python train.py --tie_word_embeddings=false --learning_rate=0.00598 --warmup_steps=38
Each number is 50 + 10 x the weight over the matrix's rms, rounded and kept within 0 to 99. Layers, rows and columns count from 0.

# v: layer 6 attention value, 128x224, rms 0.0487, rows 74-94, columns 0-111
# o: layer 6 attention output (transposed), 256x224, rms 0.0966, rows 138-158,202-221, columns 0-111
v74:48 50 56 51 68 43 48 60 32 44 38 55 64 42 75 41 54 55 50 45 46 49 58 41 56 45 40 38 50 53 48 68 43 55 46 68 44 38 44 43 54 61 46 59 39 63 49 50 61 56 53 43 58 44 52 63 38 42 49 42 47 76 21 55 51 30 50 54 63 41 42 57 53 24 51 41 59 42 29 67 58 70 35 56 47 60 42 58 52 54 53 50 56 48 63 60 37 52 47 48 65 52 62 51 60 51 52 52 61 55 33 54
o138:58 57 45 46 52 51 48 54 58 53 46 45 31 49 25 63 48 50 40 60 71 55 63 43 56 32 53 50 49 39 39 37 56 54 74 59 44 61 59 48 46 54 64 43 32 62 47 67 52 47 35 65 26 49 50 44 58 46 54 42 64 44 48 64 39 42 62 41 48 44 66 45 57 48 53 44 64 50 38 49 35 51 59 50 44 42 46 45 39 69 49 48 58 47 50 57 46 49 60 23 48 66 48 38 46 62 53 55 45 32 54 27
o202:35 52 52 51 53 44 42 37 47 52 51 53 59 44 50 42 44 36 64 52 54 32 40 44 48 63 49 70 72 55 55 64 46 33 51 34 65 66 34 57 70 39 43 56 55 28 49 42 58 56 75 47 59 43 46 64 55 58 51 41 33 58 67 47 48 49 45 40 72 39 75 44 44 52 37 55 48 46 69 50 62 44 42 61 52 58 49 58 50 48 48 53 36 61 42 48 45 61 41 65 51 57 52 37 39 35 42 36 48 51 31 61
v75:46 58 52 67 47 59 46 55 61 38 44 66 41 47 51 58 57 28 44 57 50 51 43 39 66 37 58 47 41 53 46 44 49 53 47 45 45 38 51 56 51 43 38 51 44 59 48 57 54 43 59 36 59 55 61 40 48 51 38 32 48 44 57 49 63 47 58 48 57 29 43 48 55 52 67 62 58 46 43 38 52 55 55 45 48 31 58 55 49 47 42 55 57 39 46 34 55 58 68 55 49 45 46 43 52 46 55 50 60 60 41 42
o139:45 50 59 48 53 46 36 61 54 48 50 56 55 48 55 42 36 44 48 44 66 41 53 62 49 42 40 50 65 46 45 70 49 57 43 54 52 53 52 54 58 36 53 54 52 45 56 65 59 60 49 55 35 54 40 65 37 66 68 49 57 46 65 63 35 56 71 48 47 62 54 25 38 62 43 53 51 54 33 41 42 50 63 53 53 48 59 48 57 33 70 41 44 71 49 63 40 51 64 45 71 38 55 48 29 44 39 49 47 55 42 44
o203:55 43 40 45 68 49 56 49 57 36 51 42 51 44 51 60 52 53 56 56 48 50 57 40 40 41 57 48 35 47 53 47 66 56 47 48 50 36 43 48 42 55 32 47 53 39 38 63 49 44 52 47 49 39 54 44 68 30 50 61 41 44 53 44 40 48 50 67 42 48 47 60 49 31 59 38 62 36 51 44 40 32 50 47 55 59 53 60 42 60 42 37 53 50 55 49 56 39 32 53 47 66 34 55 54 57 53 46 55 35 49 48
v76:68 31 54 68 36 55 44 52 50 55 52 39 42 61 45 49 59 53 51 49 50 55 49 57 40 48 40 53 69 32 53 50 47 36 60 45 41 39 46 39 45 38 36 49 45 68 61 41 28 51 40 40 61 42 44 53 23 64 48 37 62 49 52 38 53 55 59 74 30 50 54 40 48 32 33 44 51 40 39 53 55 60 50 54 52 54 40 58 45 53 38 48 41 34 56 42 66 38 48 49 54 41 47 51 34 38 52 71 48 59 56 55
o140:33 32 32 44 69 63 62 55 44 46 54 65 47 59 39 55 53 47 53 51 39 59 61 61 41 52 38 46 50 44 32 46 44 64 45 46 53 46 37 53 45 66 41 48 55 58 48 34 66 68 61 56 36 58 42 65 59 47 43 45 55 44 58 69 43 28 62 49 54 69 43 54 44 59 39 29 43 51 29 60 50 39 39 63 60 60 52 52 48 54 37 51 67 65 54 54 46 42 62 51 44 56 50 52 43 49 44 58 37 46 42 55
o204:52 58 63 54 44 36 56 47 51 71 48 54 52 50 49 54 64 47 53 45 59 62 54 52 48 32 50 45 47 55 63 42 52 60 46 53 48 49 50 45 40 41 64 56 49 53 57 52 61 33 38 55 50 52 49 46 38 49 68 45 38 48 54 47 69 64 46 46 49 43 58 46 42 54 66 57 53 62 64 37 42 54 60 42 54 48 46 51 50 36 64 44 48 57 37 33 47 45 56 53 49 28 37 62 49 38 52 36 54 55 42 46
v77:40 61 65 55 43 59 42 49 63 62 39 47 60 55 46 43 70 57 52 57 53 58 50 40 48 63 44 67 50 59 39 54 54 71 50 43 52 61 43 22 57 65 33 50 45 60 45 46 59 66 32 33 60 56 52 36 55 47 53 71 57 38 61 54 42 60 43 41 50 42 59 51 45 37 67 64 55 43 50 44 50 43 67 47 49 53 46 56 45 46 55 51 45 51 60 58 65 43 42 57 51 32 39 34 52 52 31 52 43 54 50 58
o141:45 46 53 52 61 42 69 41 48 47 63 53 52 51 39 55 29 62 58 31 61 30 48 66 37 48 37 38 61 39 59 42 50 40 68 43 46 47 47 67 33 50 35 34 58 67 49 43 58 48 48 51 40 39 61 43 37 55 61 34 48 50 40 50 56 47 45 39 44 46 45 51 43 46 41 41 51 57 55 52 60 44 55 25 44 50 56 38 56 64 34 38 43 62 38 52 46 53 45 43 30 47 54 62 45 32 61 54 78 42 52 42
o205:50 50 60 42 36 42 47 45 43 51 35 57 40 53 59 56 26 51 39 58 37 56 34 52 51 45 64 53 38 57 50 58 56 56 47 46 54 47 63 47 45 57 56 65 49 53 49 59 49 61 43 57 58 56 39 57 60 49 43 45 56 44 59 58 59 55 49 69 65 52 55 44 55 57 52 45 33 48 40 53 48 60 38 63 67 58 42 56 49 56 56 45 56 43 44 36 60 46 69 57 60 60 59 56 56 37 58 43 47 76 52 59
v78:54 50 53 42 56 51 63 40 57 45 53 38 51 45 41 55 55 53 65 61 53 68 52 51 49 43 43 44 55 53 48 63 42 55 48 53 36 44 45 43 47 49 60 60 61 56 45 44 44 50 49 57 46 41 53 53 48 51 41 56 44 57 48 51 53 49 39 58 57 57 45 49 71 52 35 52 53 55 51 52 54 49 67 45 36 52 46 25 60 44 60 50 49 39 58 58 50 53 62 54 52 39 60 63 59 51 50 43 55 47 50 51
o142:32 50 45 48 62 45 57 53 53 61 61 48 49 46 49 58 54 53 49 61 55 44 44 46 47 63 29 59 57 48 59 46 55 55 52 52 46 42 53 56 51 44 57 40 52 49 52 63 61 60 49 47 50 44 70 56 39 57 53 44 59 73 62 53 48 42 48 67 48 43 51 56 41 33 45 54 34 54 58 52 45 44 63 49 62 52 58 41 38 56 30 51 49 52 53 50 57 54 25 40 43 41 58 27 46 50 49 41 48 39 46 57
o206:61 41 46 49 52 39 35 54 49 60 41 38 55 41 47 53 46 47 42 54 48 39 25 61 49 43 60 67 58 32 56 51 60 39 52 49 40 56 42 49 55 56 35 61 46 43 41 34 45 41 48 47 42 55 40 59 72 45 37 43 56 42 42 51 59 46 45 50 51 51 35 59 49 65 44 45 48 39 47 48 53 58 59 61 51 48 42 51 51 51 81 48 39 48 39 43 46 33 57 49 41 57 37 61 63 47 58 42 35 49 63 44
v79:67 45 65 59 52 51 52 43 56 34 46 52 58 46 52 57 53 47 60 61 50 41 40 58 53 44 56 69 32 61 57 60 45 50 51 51 64 48 49 61 50 49 41 32 45 46 37 52 37 57 47 46 42 56 39 40 40 57 46 43 45 45 56 48 57 48 50 52 53 65 50 55 53 52 51 45 49 49 51 57 37 60 62 55 52 62 42 45 51 33 40 57 44 38 58 56 41 49 62 64 51 39 39 60 42 56 56 32 41 51 61 33
o143:56 43 59 44 47 43 55 45 63 65 69 53 40 46 34 53 38 47 47 51 26 57 37 47 56 43 52 41 52 50 36 46 54 42 51 58 29 58 48 55 55 55 45 46 45 51 57 47 45 39 43 38 38 43 61 57 62 55 41 53 49 49 58 67 34 46 38 51 67 57 49 56 58 57 45 44 42 65 45 37 65 31 55 53 51 46 52 36 63 65 62 27 60 37 41 37 60 23 52 50 66 46 55 50 40 60 39 73 50 55 41 56
o207:51 56 49 54 50 53 36 58 22 49 37 54 40 61 57 48 49 48 65 53 43 40 72 53 40 59 49 61 45 46 62 50 45 52 58 47 54 38 55 40 33 58 58 52 46 53 35 49 64 48 57 51 78 57 47 45 47 55 54 46 45 59 44 42 53 53 55 47 34 40 36 55 60 40 46 51 52 49 47 47 36 77 44 50 47 47 28 55 42 57 49 57 35 53 46 58 42 67 37 44 48 56 41 63 57 50 41 43 54 46 65 51
v80:47 66 51 42 46 55 51 48 69 38 43 65 38 66 46 63 57 38 54 47 56 41 55 55 66 55 42 49 43 51 42 40 49 38 70 47 52 53 53 52 46 32 29 41 48 57 48 58 45 52 54 32 62 57 58 34 42 50 43 47 51 26 50 54 54 65 60 61 49 61 48 49 54 49 54 60 52 44 35 53 63 49 59 41 64 38 51 45 58 47 31 49 50 36 35 46 40 51 59 61 38 53 68 44 75 46 53 42 24 57 35 55
o144:54 54 56 43 49 49 36 39 35 49 37 43 54 47 50 40 35 47 53 41 44 59 62 69 54 46 55 52 48 47 43 35 66 69 44 70 35 72 45 43 57 58 42 38 35 38 68 52 56 52 45 50 56 56 45 42 39 44 38 49 43 37 51 40 54 47 32 54 41 59 40 54 56 55 42 54 63 49 37 60 42 40 46 53 41 50 58 53 44 47 63 55 39 64 56 40 54 44 46 33 68 59 55 47 35 59 63 56 59 42 53 44
o208:43 44 47 59 40 57 68 58 66 54 61 47 42 52 48 44 71 47 47 49 36 57 53 28 32 51 66 49 61 54 69 47 56 47 46 65 58 28 52 48 56 40 62 58 57 63 42 51 48 52 46 34 57 62 49 44 47 28 51 55 44 66 45 58 31 66 66 61 57 58 45 61 48 44 53 52 27 54 59 54 46 36 61 49 50 41 58 52 41 49 45 61 52 21 58 54 61 43 38 68 44 43 43 69 48 32 44 52 35 54 45 56
v81:70 48 54 65 44 62 38 49 61 41 48 46 60 49 41 38 61 62 48 41 47 57 52 46 39 61 49 43 50 54 47 42 50 50 42 58 71 59 45 46 53 50 30 57 59 61 48 61 41 52 56 47 50 48 54 54 60 61 59 54 58 49 65 49 40 49 47 39 59 61 42 49 58 70 45 55 41 63 52 37 46 61 28 50 54 50 45 45 36 38 49 47 49 43 36 48 47 45 39 65 49 65 63 46 54 52 56 58 52 59 71 46
o145:48 55 54 47 66 50 49 41 53 29 63 42 63 49 64 56 45 62 60 45 47 35 49 59 55 50 58 61 34 56 54 40 62 44 59 54 49 58 60 67 50 65 53 43 45 71 46 58 44 52 40 34 42 41 55 39 48 37 57 46 51 51 43 59 72 56 49 64 41 56 30 49 33 55 45 33 37 60 29 58 52 49 53 60 61 50 42 68 29 61 42 47 40 76 69 46 52 36 57 43 65 60 62 52 51 46 39 47 62 56 54 50
o209:49 56 30 47 47 67 55 56 43 74 53 53 34 53 51 53 57 46 40 45 68 66 40 39 36 55 36 43 51 56 35 48 51 59 45 38 43 46 57 38 54 32 44 55 48 45 46 45 53 62 49 57 60 42 43 63 51 61 49 46 48 68 48 52 50 40 51 49 49 50 57 47 78 36 50 48 53 45 70 58 46 50 49 55 50 53 46 47 60 52 43 42 62 40 62 64 43 56 59 29 30 41 46 48 60 48 58 48 59 54 48 47
v82:46 61 51 31 48 50 45 35 58 29 67 57 51 26 49 39 51 45 65 54 65 37 23 53 72 32 46 59 43 42 54 69 49 52 55 63 48 60 59 47 44 55 66 56 48 51 40 72 64 62 48 46 49 53 54 60 65 44 43 50 50 48 45 56 55 37 47 50 51 48 59 39 55 60 49 58 56 57 41 54 70 52 34 52 46 38 38 47 75 65 58 38 54 68 56 44 26 60 56 57 49 49 45 60 68 49 53 44 48 63 66 58
o146:45 36 68 55 60 57 47 55 54 43 29 49 60 44 45 53 39 36 71 71 62 52 51 33 51 58 56 53 59 61 49 54 35 42 50 57 49 47 40 42 67 47 59 45 49 35 47 51 45 64 61 39 38 49 46 40 54 51 41 44 59 45 44 52 35 63 56 46 44 45 58 46 44 63 60 49 55 35 46 38 58 69 51 48 37 66 41 46 44 70 41 56 44 33 42 77 58 39 59 45 36 39 35 53 72 73 52 54 40 40 38 35
o210:57 53 29 40 46 42 47 51 35 38 61 55 56 58 36 54 56 54 30 59 30 58 40 55 42 54 53 67 48 49 50 43 61 56 44 43 42 34 45 52 45 40 41 59 41 41 63 52 58 37 44 65 52 58 50 55 50 55 55 46 58 54 48 47 57 43 54 44 37 62 48 53 60 32 51 46 39 48 62 64 53 36 49 43 55 52 73 50 53 44 56 48 35 54 43 21 44 59 41 49 37 48 57 61 28 52 52 42 42 42 65 53
v83:44 60 32 41 34 41 39 62 35 45 54 65 38 48 44 61 47 57 47 44 48 60 45 62 39 44 45 53 55 48 60 56 52 43 42 60 70 64 53 58 58 53 62 56 44 57 58 50 49 49 20 59 66 58 63 53 52 54 57 41 59 58 62 55 40 60 49 57 49 69 56 54 48 71 53 44 48 60 38 48 50 64 35 48 43 57 38 49 46 56 54 41 50 31 45 47 43 59 59 43 59 66 51 49 49 47 54 46 38 62 40 46
o147:35 38 57 53 59 63 56 55 68 45 34 40 51 56 42 29 35 49 52 50 48 36 59 39 65 46 58 41 52 53 40 28 47 57 42 57 57 52 48 58 65 45 46 53 58 42 39 47 44 52 62 62 47 52 43 65 47 30 53 59 37 34 50 44 64 63 54 63 31 52 57 56 61 48 49 51 54 61 51 36 54 40 41 61 44 65 49 58 41 67 28 73 39 53 48 45 48 35 59 41 42 61 35 38 70 51 48 44 45 57 44 52
o211:45 59 48 50 35 54 45 60 37 54 62 49 52 38 48 50 60 36 56 60 61 65 40 40 42 59 46 49 39 51 47 75 53 58 54 35 37 58 44 46 26 70 46 41 32 50 52 56 45 54 41 60 45 53 54 37 44 56 62 48 52 60 46 44 49 37 45 47 58 44 40 40 27 39 47 62 54 39 53 57 32 60 51 46 51 36 50 34 64 33 50 44 52 52 53 43 48 57 45 49 47 46 57 54 40 49 38 52 36 48 45 45
v84:41 50 63 53 40 50 49 65 50 46 66 55 47 60 42 44 51 55 34 49 42 58 54 32 36 31 56 48 58 41 45 56 66 55 41 26 56 76 40 58 60 56 46 46 57 65 52 48 47 54 46 40 42 59 35 52 56 49 41 61 33 41 45 55 68 54 53 44 44 72 35 61 47 58 49 39 52 54 49 40 53 42 60 65 53 41 53 55 63 34 59 47 71 37 49 41 54 52 33 59 50 52 52 44 56 54 47 36 55 54 56 41
o148:30 41 45 51 49 45 50 40 43 46 35 60 57 59 56 47 34 51 48 49 56 54 38 48 72 56 58 53 53 47 42 68 42 46 57 47 60 59 48 54 34 35 53 53 63 62 67 58 52 42 56 66 56 61 41 62 48 44 58 34 47 63 37 44 63 58 38 54 81 43 56 37 47 46 72 53 50 40 43 51 36 48 48 45 54 63 71 54 45 53 48 46 48 71 41 51 45 46 55 50 68 44 55 51 49 55 53 47 40 67 55 34
o212:66 61 46 65 52 52 58 53 53 43 55 40 52 49 44 44 60 71 49 53 49 50 39 70 45 49 53 36 55 46 65 37 58 52 53 45 59 33 53 43 63 83 43 48 48 45 55 54 50 60 44 47 51 38 56 45 62 57 36 57 55 45 37 66 55 44 35 49 39 62 49 49 51 55 42 40 54 48 64 38 55 50 27 58 29 47 21 59 58 48 47 48 47 38 47 41 42 59 46 49 39 63 61 73 50 28 67 57 49 50 39 62
v85:39 51 37 42 61 59 57 50 52 48 59 52 57 62 51 51 53 58 58 79 41 65 54 45 64 56 67 37 59 50 64 40 54 26 53 52 38 45 44 44 44 53 48 54 69 59 71 37 49 71 38 44 32 44 57 39 37 71 61 54 59 59 49 57 38 63 46 46 65 36 42 45 41 48 30 28 48 65 43 56 37 34 56 32 50 55 52 42 52 31 52 51 58 49 49 34 50 51 56 35 46 47 50 48 43 55 41 57 54 51 43 47
o149:46 39 33 50 34 49 61 58 49 58 40 36 54 46 62 61 60 47 41 45 43 51 57 62 50 48 44 53 51 52 37 55 33 59 42 45 50 58 64 51 46 61 50 66 36 55 73 48 44 33 47 54 49 61 57 60 25 38 57 50 52 60 40 62 50 46 52 59 68 65 30 65 58 48 60 51 45 33 68 56 37 56 49 39 36 64 48 38 52 44 36 55 57 60 44 63 38 63 42 63 49 52 39 58 49 58 40 50 47 46 58 49
o213:39 40 67 53 58 45 40 52 49 36 57 50 49 54 30 31 43 50 59 53 53 60 41 42 55 55 56 55 33 42 46 50 54 62 57 61 70 44 42 50 43 42 55 55 42 46 40 48 55 66 48 59 42 52 42 41 66 49 45 48 44 33 53 49 50 45 35 45 16 49 50 34 47 57 54 50 44 73 37 62 55 50 55 68 71 27 46 45 68 59 59 55 26 53 66 52 52 36 62 36 31 58 47 27 59 34 57 56 33 70 37 53
v86:47 70 57 47 51 54 57 38 40 59 39 58 36 37 67 50 68 32 53 43 44 51 43 59 43 44 43 37 41 63 49 44 54 47 46 43 55 55 53 49 48 46 28 56 64 50 53 49 35 57 48 26 42 41 44 38 61 49 49 58 44 39 60 49 43 55 29 52 53 49 63 66 78 51 48 57 46 43 38 31 60 53 69 32 30 44 66 54 43 47 36 50 58 48 45 53 60 49 41 44 53 26 51 50 52 52 38 50 47 40 55 68
o150:68 62 61 64 55 36 42 29 45 45 45 53 47 54 42 51 55 53 23 46 52 54 66 65 58 65 40 46 61 41 47 46 53 46 50 67 53 61 21 35 37 52 46 35 55 64 53 62 38 42 48 51 42 60 58 44 58 63 53 56 55 45 44 43 37 50 70 30 47 50 38 40 43 46 34 60 60 54 51 69 56 41 55 58 65 57 34 56 53 62 49 39 36 68 60 34 54 59 53 39 44 63 58 52 67 42 36 57 65 61 56 53
o214:50 43 61 36 55 53 65 60 59 50 46 62 43 59 61 40 26 47 59 57 34 48 51 46 57 37 43 56 38 56 54 58 34 48 35 33 51 45 72 66 61 44 60 56 41 49 49 59 52 57 49 48 58 59 49 44 50 46 51 54 45 48 55 52 35 64 51 60 47 30 46 69 64 55 52 48 33 46 64 45 43 27 35 57 48 47 50 54 39 45 48 47 63 42 38 65 38 53 40 63 44 36 37 62 35 39 63 56 47 48 48 50
v87:62 41 44 34 48 53 52 42 57 38 52 50 41 51 35 38 65 51 45 49 40 54 41 49 54 53 64 52 63 37 63 64 54 58 31 60 58 47 60 39 56 49 49 50 50 67 48 61 45 44 45 47 49 65 55 47 52 39 48 52 42 55 57 72 45 54 58 39 52 49 52 43 54 52 52 59 46 47 42 30 58 68 45 56 46 51 50 31 38 39 62 52 63 57 60 59 33 72 53 61 34 39 57 40 59 49 44 50 47 56 50 55
o151:45 48 61 43 39 50 52 47 52 50 58 54 56 54 71 58 50 45 38 57 58 34 48 56 57 38 53 43 44 34 47 39 59 57 45 52 45 40 52 50 55 25 46 49 28 39 60 36 51 34 37 49 51 60 55 40 46 40 64 52 64 68 48 43 60 33 63 54 46 48 31 51 49 54 39 61 43 43 51 42 49 46 70 56 49 53 51 47 52 63 41 41 59 45 62 37 58 46 58 47 48 50 39 46 53 54 45 61 41 59 52 53
o215:44 44 48 58 44 59 48 61 43 49 37 65 44 54 51 65 51 57 58 65 55 57 42 47 45 45 31 36 43 55 43 41 46 57 61 33 35 56 49 39 45 63 50 54 58 39 40 64 37 62 38 48 46 39 46 64 42 44 49 45 44 36 59 41 51 65 42 47 48 46 51 57 54 33 50 33 52 69 39 64 57 50 49 53 56 33 41 59 52 54 42 47 33 45 39 47 64 40 50 45 68 50 54 55 45 46 51 58 65 39 57 65
v88:53 72 67 44 57 32 42 62 60 47 42 55 23 29 52 39 67 56 41 48 50 52 42 65 25 53 48 52 52 50 52 72 59 52 56 53 57 60 47 39 59 60 40 46 57 41 61 62 57 65 45 68 67 54 54 42 40 50 44 64 52 45 50 43 38 48 71 46 44 46 37 66 33 50 43 43 53 52 49 52 42 54 52 53 52 61 49 55 45 49 35 44 54 58 53 37 48 65 45 38 67 50 63 34 60 40 66 51 59 54 54 50
o152:57 38 38 50 45 46 51 45 61 63 57 26 56 66 36 57 29 69 38 59 29 39 56 56 46 54 56 50 52 41 55 59 48 57 70 48 54 45 48 61 40 41 70 50 23 49 57 47 45 45 37 37 34 45 29 47 41 59 38 57 40 37 53 46 60 41 55 52 49 63 50 41 64 47 47 64 36 56 41 74 71 44 57 71 44 34 58 46 56 49 75 52 46 49 68 63 38 53 49 50 62 36 41 65 41 52 50 34 50 58 61 33
o216:42 49 60 60 53 46 53 45 47 45 46 64 59 52 54 53 69 55 45 53 61 56 39 60 53 49 62 35 42 52 44 58 59 45 34 56 35 49 47 52 50 61 42 67 55 53 45 53 53 48 47 58 58 59 73 65 66 66 52 43 44 64 48 63 30 58 38 51 51 45 54 42 44 58 55 56 59 32 47 40 54 56 52 50 49 51 41 40 31 38 17 47 53 33 36 30 71 49 46 55 39 58 60 44 58 55 57 52 43 40 41 57
v89:50 51 42 56 41 51 68 52 55 59 53 43 26 60 69 61 42 50 37 59 52 47 69 69 52 35 53 52 60 46 51 32 48 59 52 57 46 46 43 47 63 53 63 50 46 57 46 58 46 48 63 42 32 70 38 41 49 53 39 41 53 55 39 44 47 62 37 49 36 27 46 42 45 64 32 71 33 51 35 49 47 70 47 55 40 35 28 52 58 64 55 58 43 57 59 39 27 61 66 66 50 47 49 51 47 55 74 40 34 46 52 44
o153:24 48 56 47 63 61 54 54 62 50 47 50 37 49 25 35 51 47 59 46 26 44 50 28 45 49 58 49 36 49 70 33 40 32 53 45 42 53 52 48 52 63 56 34 46 42 63 34 50 59 48 59 48 44 55 65 72 51 65 45 68 44 46 48 69 43 50 38 59 65 22 40 64 64 61 69 60 51 51 50 34 32 52 61 50 64 62 48 47 54 57 32 66 39 37 38 54 42 40 42 56 42 47 49 55 50 59 52 73 47 56 63
o217:69 51 57 31 42 48 37 42 67 45 53 52 48 43 44 65 62 62 33 55 58 55 41 60 49 44 46 52 67 47 41 46 61 62 40 69 62 36 45 38 51 46 43 62 56 55 49 51 48 42 54 39 46 42 39 34 48 44 51 66 45 54 52 47 31 53 44 48 50 38 47 53 43 37 46 30 45 62 71 57 55 48 48 34 48 40 48 59 59 60 52 48 52 35 50 72 51 43 53 54 48 57 52 28 46 60 45 52 43 59 45 50
v90:49 47 72 47 36 63 39 59 43 52 46 32 45 57 42 56 42 50 54 31 47 49 46 53 54 27 64 52 47 55 37 39 45 36 60 56 66 69 52 48 59 48 47 45 46 50 29 37 46 56 37 64 38 40 45 46 72 60 36 53 42 63 47 27 47 52 44 46 48 49 41 53 52 56 52 61 49 47 55 49 59 43 52 43 33 50 48 32 64 40 52 55 54 55 37 56 59 62 55 35 51 61 63 41 51 46 51 48 72 57 50 42
o154:50 42 39 50 52 63 57 53 51 53 53 38 46 39 50 45 69 56 48 59 63 38 52 39 50 58 44 45 35 56 46 65 47 41 40 54 48 22 40 63 45 28 41 50 57 37 39 57 46 60 67 51 50 55 49 54 61 41 51 50 58 53 41 58 45 45 55 43 33 35 62 54 43 43 41 42 49 47 46 54 38 45 44 55 40 61 61 56 30 56 46 37 45 58 38 42 53 57 54 46 60 41 30 55 42 61 54 39 52 45 51 34
o218:65 57 60 54 48 43 43 63 58 41 47 43 60 44 45 43 59 48 53 45 43 60 40 58 56 34 55 60 54 28 61 43 48 56 40 44 43 61 68 58 58 69 55 40 67 58 63 54 63 40 37 54 47 57 48 45 46 66 50 37 54 58 58 43 54 46 43 56 39 63 37 48 60 46 64 44 51 63 54 39 72 43 49 62 62 54 54 31 60 40 36 62 43 47 70 55 48 38 51 51 51 61 67 30 45 56 39 40 54 58 62 74
v91:38 59 69 58 47 62 55 54 42 45 42 63 65 28 52 63 34 57 53 62 44 50 51 59 37 57 61 56 54 47 50 38 25 36 39 55 64 39 42 41 60 54 63 62 60 57 69 50 51 39 48 61 56 61 45 49 46 41 56 47 63 50 45 37 62 47 55 48 47 59 33 41 59 50 34 48 57 69 39 57 35 57 45 42 49 55 63 60 57 49 56 40 51 35 52 49 69 50 36 40 53 52 45 36 56 59 59 40 57 53 21 43
o155:64 59 44 42 51 62 57 65 65 65 41 32 55 51 42 52 53 58 46 24 58 58 58 41 55 48 39 75 35 52 39 33 50 28 58 55 36 50 46 41 40 44 23 76 37 49 24 57 50 66 60 52 39 44 34 32 51 62 39 41 63 50 54 52 44 41 39 54 50 53 54 40 40 48 44 53 47 58 61 49 39 50 53 45 50 41 55 54 50 42 48 53 55 59 30 54 58 46 50 64 58 53 54 51 50 46 34 44 55 58 40 55
o219:33 55 40 48 47 62 52 44 45 48 54 47 53 40 48 53 52 38 44 50 67 49 22 45 55 66 58 35 51 47 54 50 51 57 52 27 56 49 47 48 52 58 67 34 58 38 71 52 46 33 47 57 45 51 53 71 41 35 63 53 46 51 41 46 55 41 54 57 33 53 51 61 43 63 57 59 45 45 29 55 68 44 44 35 49 38 45 40 57 65 48 69 56 62 59 45 48 51 62 43 45 49 57 34 47 60 71 44 56 33 60 46
v92:62 52 45 54 57 58 64 55 33 69 55 43 53 53 59 58 57 34 46 49 32 39 65 42 26 46 48 62 56 37 67 47 37 57 57 57 50 34 52 37 54 46 55 56 58 62 43 61 33 50 32 54 51 55 61 45 32 35 34 58 50 56 70 48 50 49 53 59 43 73 49 55 52 36 54 51 47 57 53 43 58 60 40 44 45 49 45 58 72 51 57 28 64 62 50 68 51 52 37 49 53 54 56 52 60 62 59 59 66 34 64 51
o156:50 47 35 44 28 50 34 57 41 36 42 50 53 56 51 64 45 47 53 47 53 60 49 63 56 48 42 42 41 47 49 46 41 47 57 40 43 64 37 54 54 55 58 43 52 41 52 67 49 52 68 39 62 38 43 45 67 45 56 44 52 38 44 50 70 39 41 39 62 51 45 57 38 37 50 51 42 58 54 40 57 48 49 48 53 38 51 51 41 38 53 49 51 43 49 34 63 37 40 45 46 44 44 45 55 38 42 69 62 49 60 35
o220:61 47 83 54 60 42 60 41 64 42 35 63 56 54 47 50 59 46 33 72 58 46 39 38 60 53 54 58 34 57 49 36 60 41 55 40 48 45 42 74 43 44 32 59 43 54 61 34 53 53 36 45 41 48 29 65 36 68 61 48 40 69 49 42 38 48 56 62 51 35 50 35 48 55 52 53 50 45 47 55 50 61 56 62 43 55 56 46 55 60 47 51 49 48 50 49 35 61 67 54 60 58 51 49 46 48 50 65 32 53 54 72
v93:57 55 40 44 61 49 42 54 54 36 58 69 59 51 51 59 46 58 59 55 39 58 43 54 56 64 40 56 68 51 46 20 66 45 39 42 44 48 51 73 47 31 63 49 56 54 39 58 47 63 26 41 43 45 51 41 41 42 57 53 45 45 53 40 48 59 58 59 52 49 66 43 55 61 60 58 45 69 65 43 47 44 51 43 56 55 56 45 45 43 56 49 57 30 49 48 45 44 56 51 49 50 39 35 54 59 45 54 43 52 69 65
o157:45 68 57 42 33 53 60 68 54 53 39 46 53 45 27 44 55 44 51 40 56 51 60 55 49 48 44 51 43 53 40 44 43 44 56 49 40 51 50 50 48 48 42 61 39 47 36 50 60 35 52 58 52 50 57 41 35 41 54 58 42 63 19 38 56 31 48 46 61 55 51 44 35 52 54 48 35 63 45 66 54 41 47 42 42 59 47 65 30 56 52 46 34 51 55 56 59 48 48 64 37 68 49 63 47 57 47 46 47 56 60 33
o221:54 62 51 58 68 54 62 46 43 37 62 48 50 48 54 56 53 48 63 55 54 51 44 34 44 39 51 45 50 42 53 56 56 67 48 63 63 46 45 41 37 56 42 50 48 65 49 52 46 43 57 46 50 44 46 42 55 73 32 62 50 43 75 55 55 57 51 51 44 50 47 77 52 51 52 63 51 34 46 39 42 58 54 51 60 64 55 45 63 36 61 42 67 50 62 48 50 48 59 41 57 37 76 54 50 44 40 58 58 47 43 60
v94:44 42 67 60 54 58 58 44 48 56 49 60 48 35 55 42 43 43 63 69 39 46 35 36 47 44 57 48 54 52 49 46 46 54 52 42 46 49 51 43 41 49 53 46 55 39 72 48 45 40 58 41 58 40 64 40 62 47 68 48 51 50 47 38 52 68 33 49 58 33 64 49 53 70 33 62 46 54 59 41 58 49 52 71 40 36 56 36 54 50 43 62 47 35 43 44 51 48 58 51 44 35 53 74 58 36 60 45 59 50 39 64
o158:33 54 60 73 38 50 52 60 63 52 49 39 55 49 45 28 39 50 35 45 42 40 55 53 61 59 37 43 57 56 53 46 59 51 54 61 46 52 58 49 48 43 49 67 28 50 27 44 54 50 50 49 42 52 85 41 61 53 48 43 56 60 55 63 41 46 65 32 45 41 57 52 31 39 53 68 43 62 42 45 30 38 56 67 58 51 37 47 34 62 42 44 56 48 48 53 44 58 45 61 44 43 56 46 50 38 44 59 31 43 63 45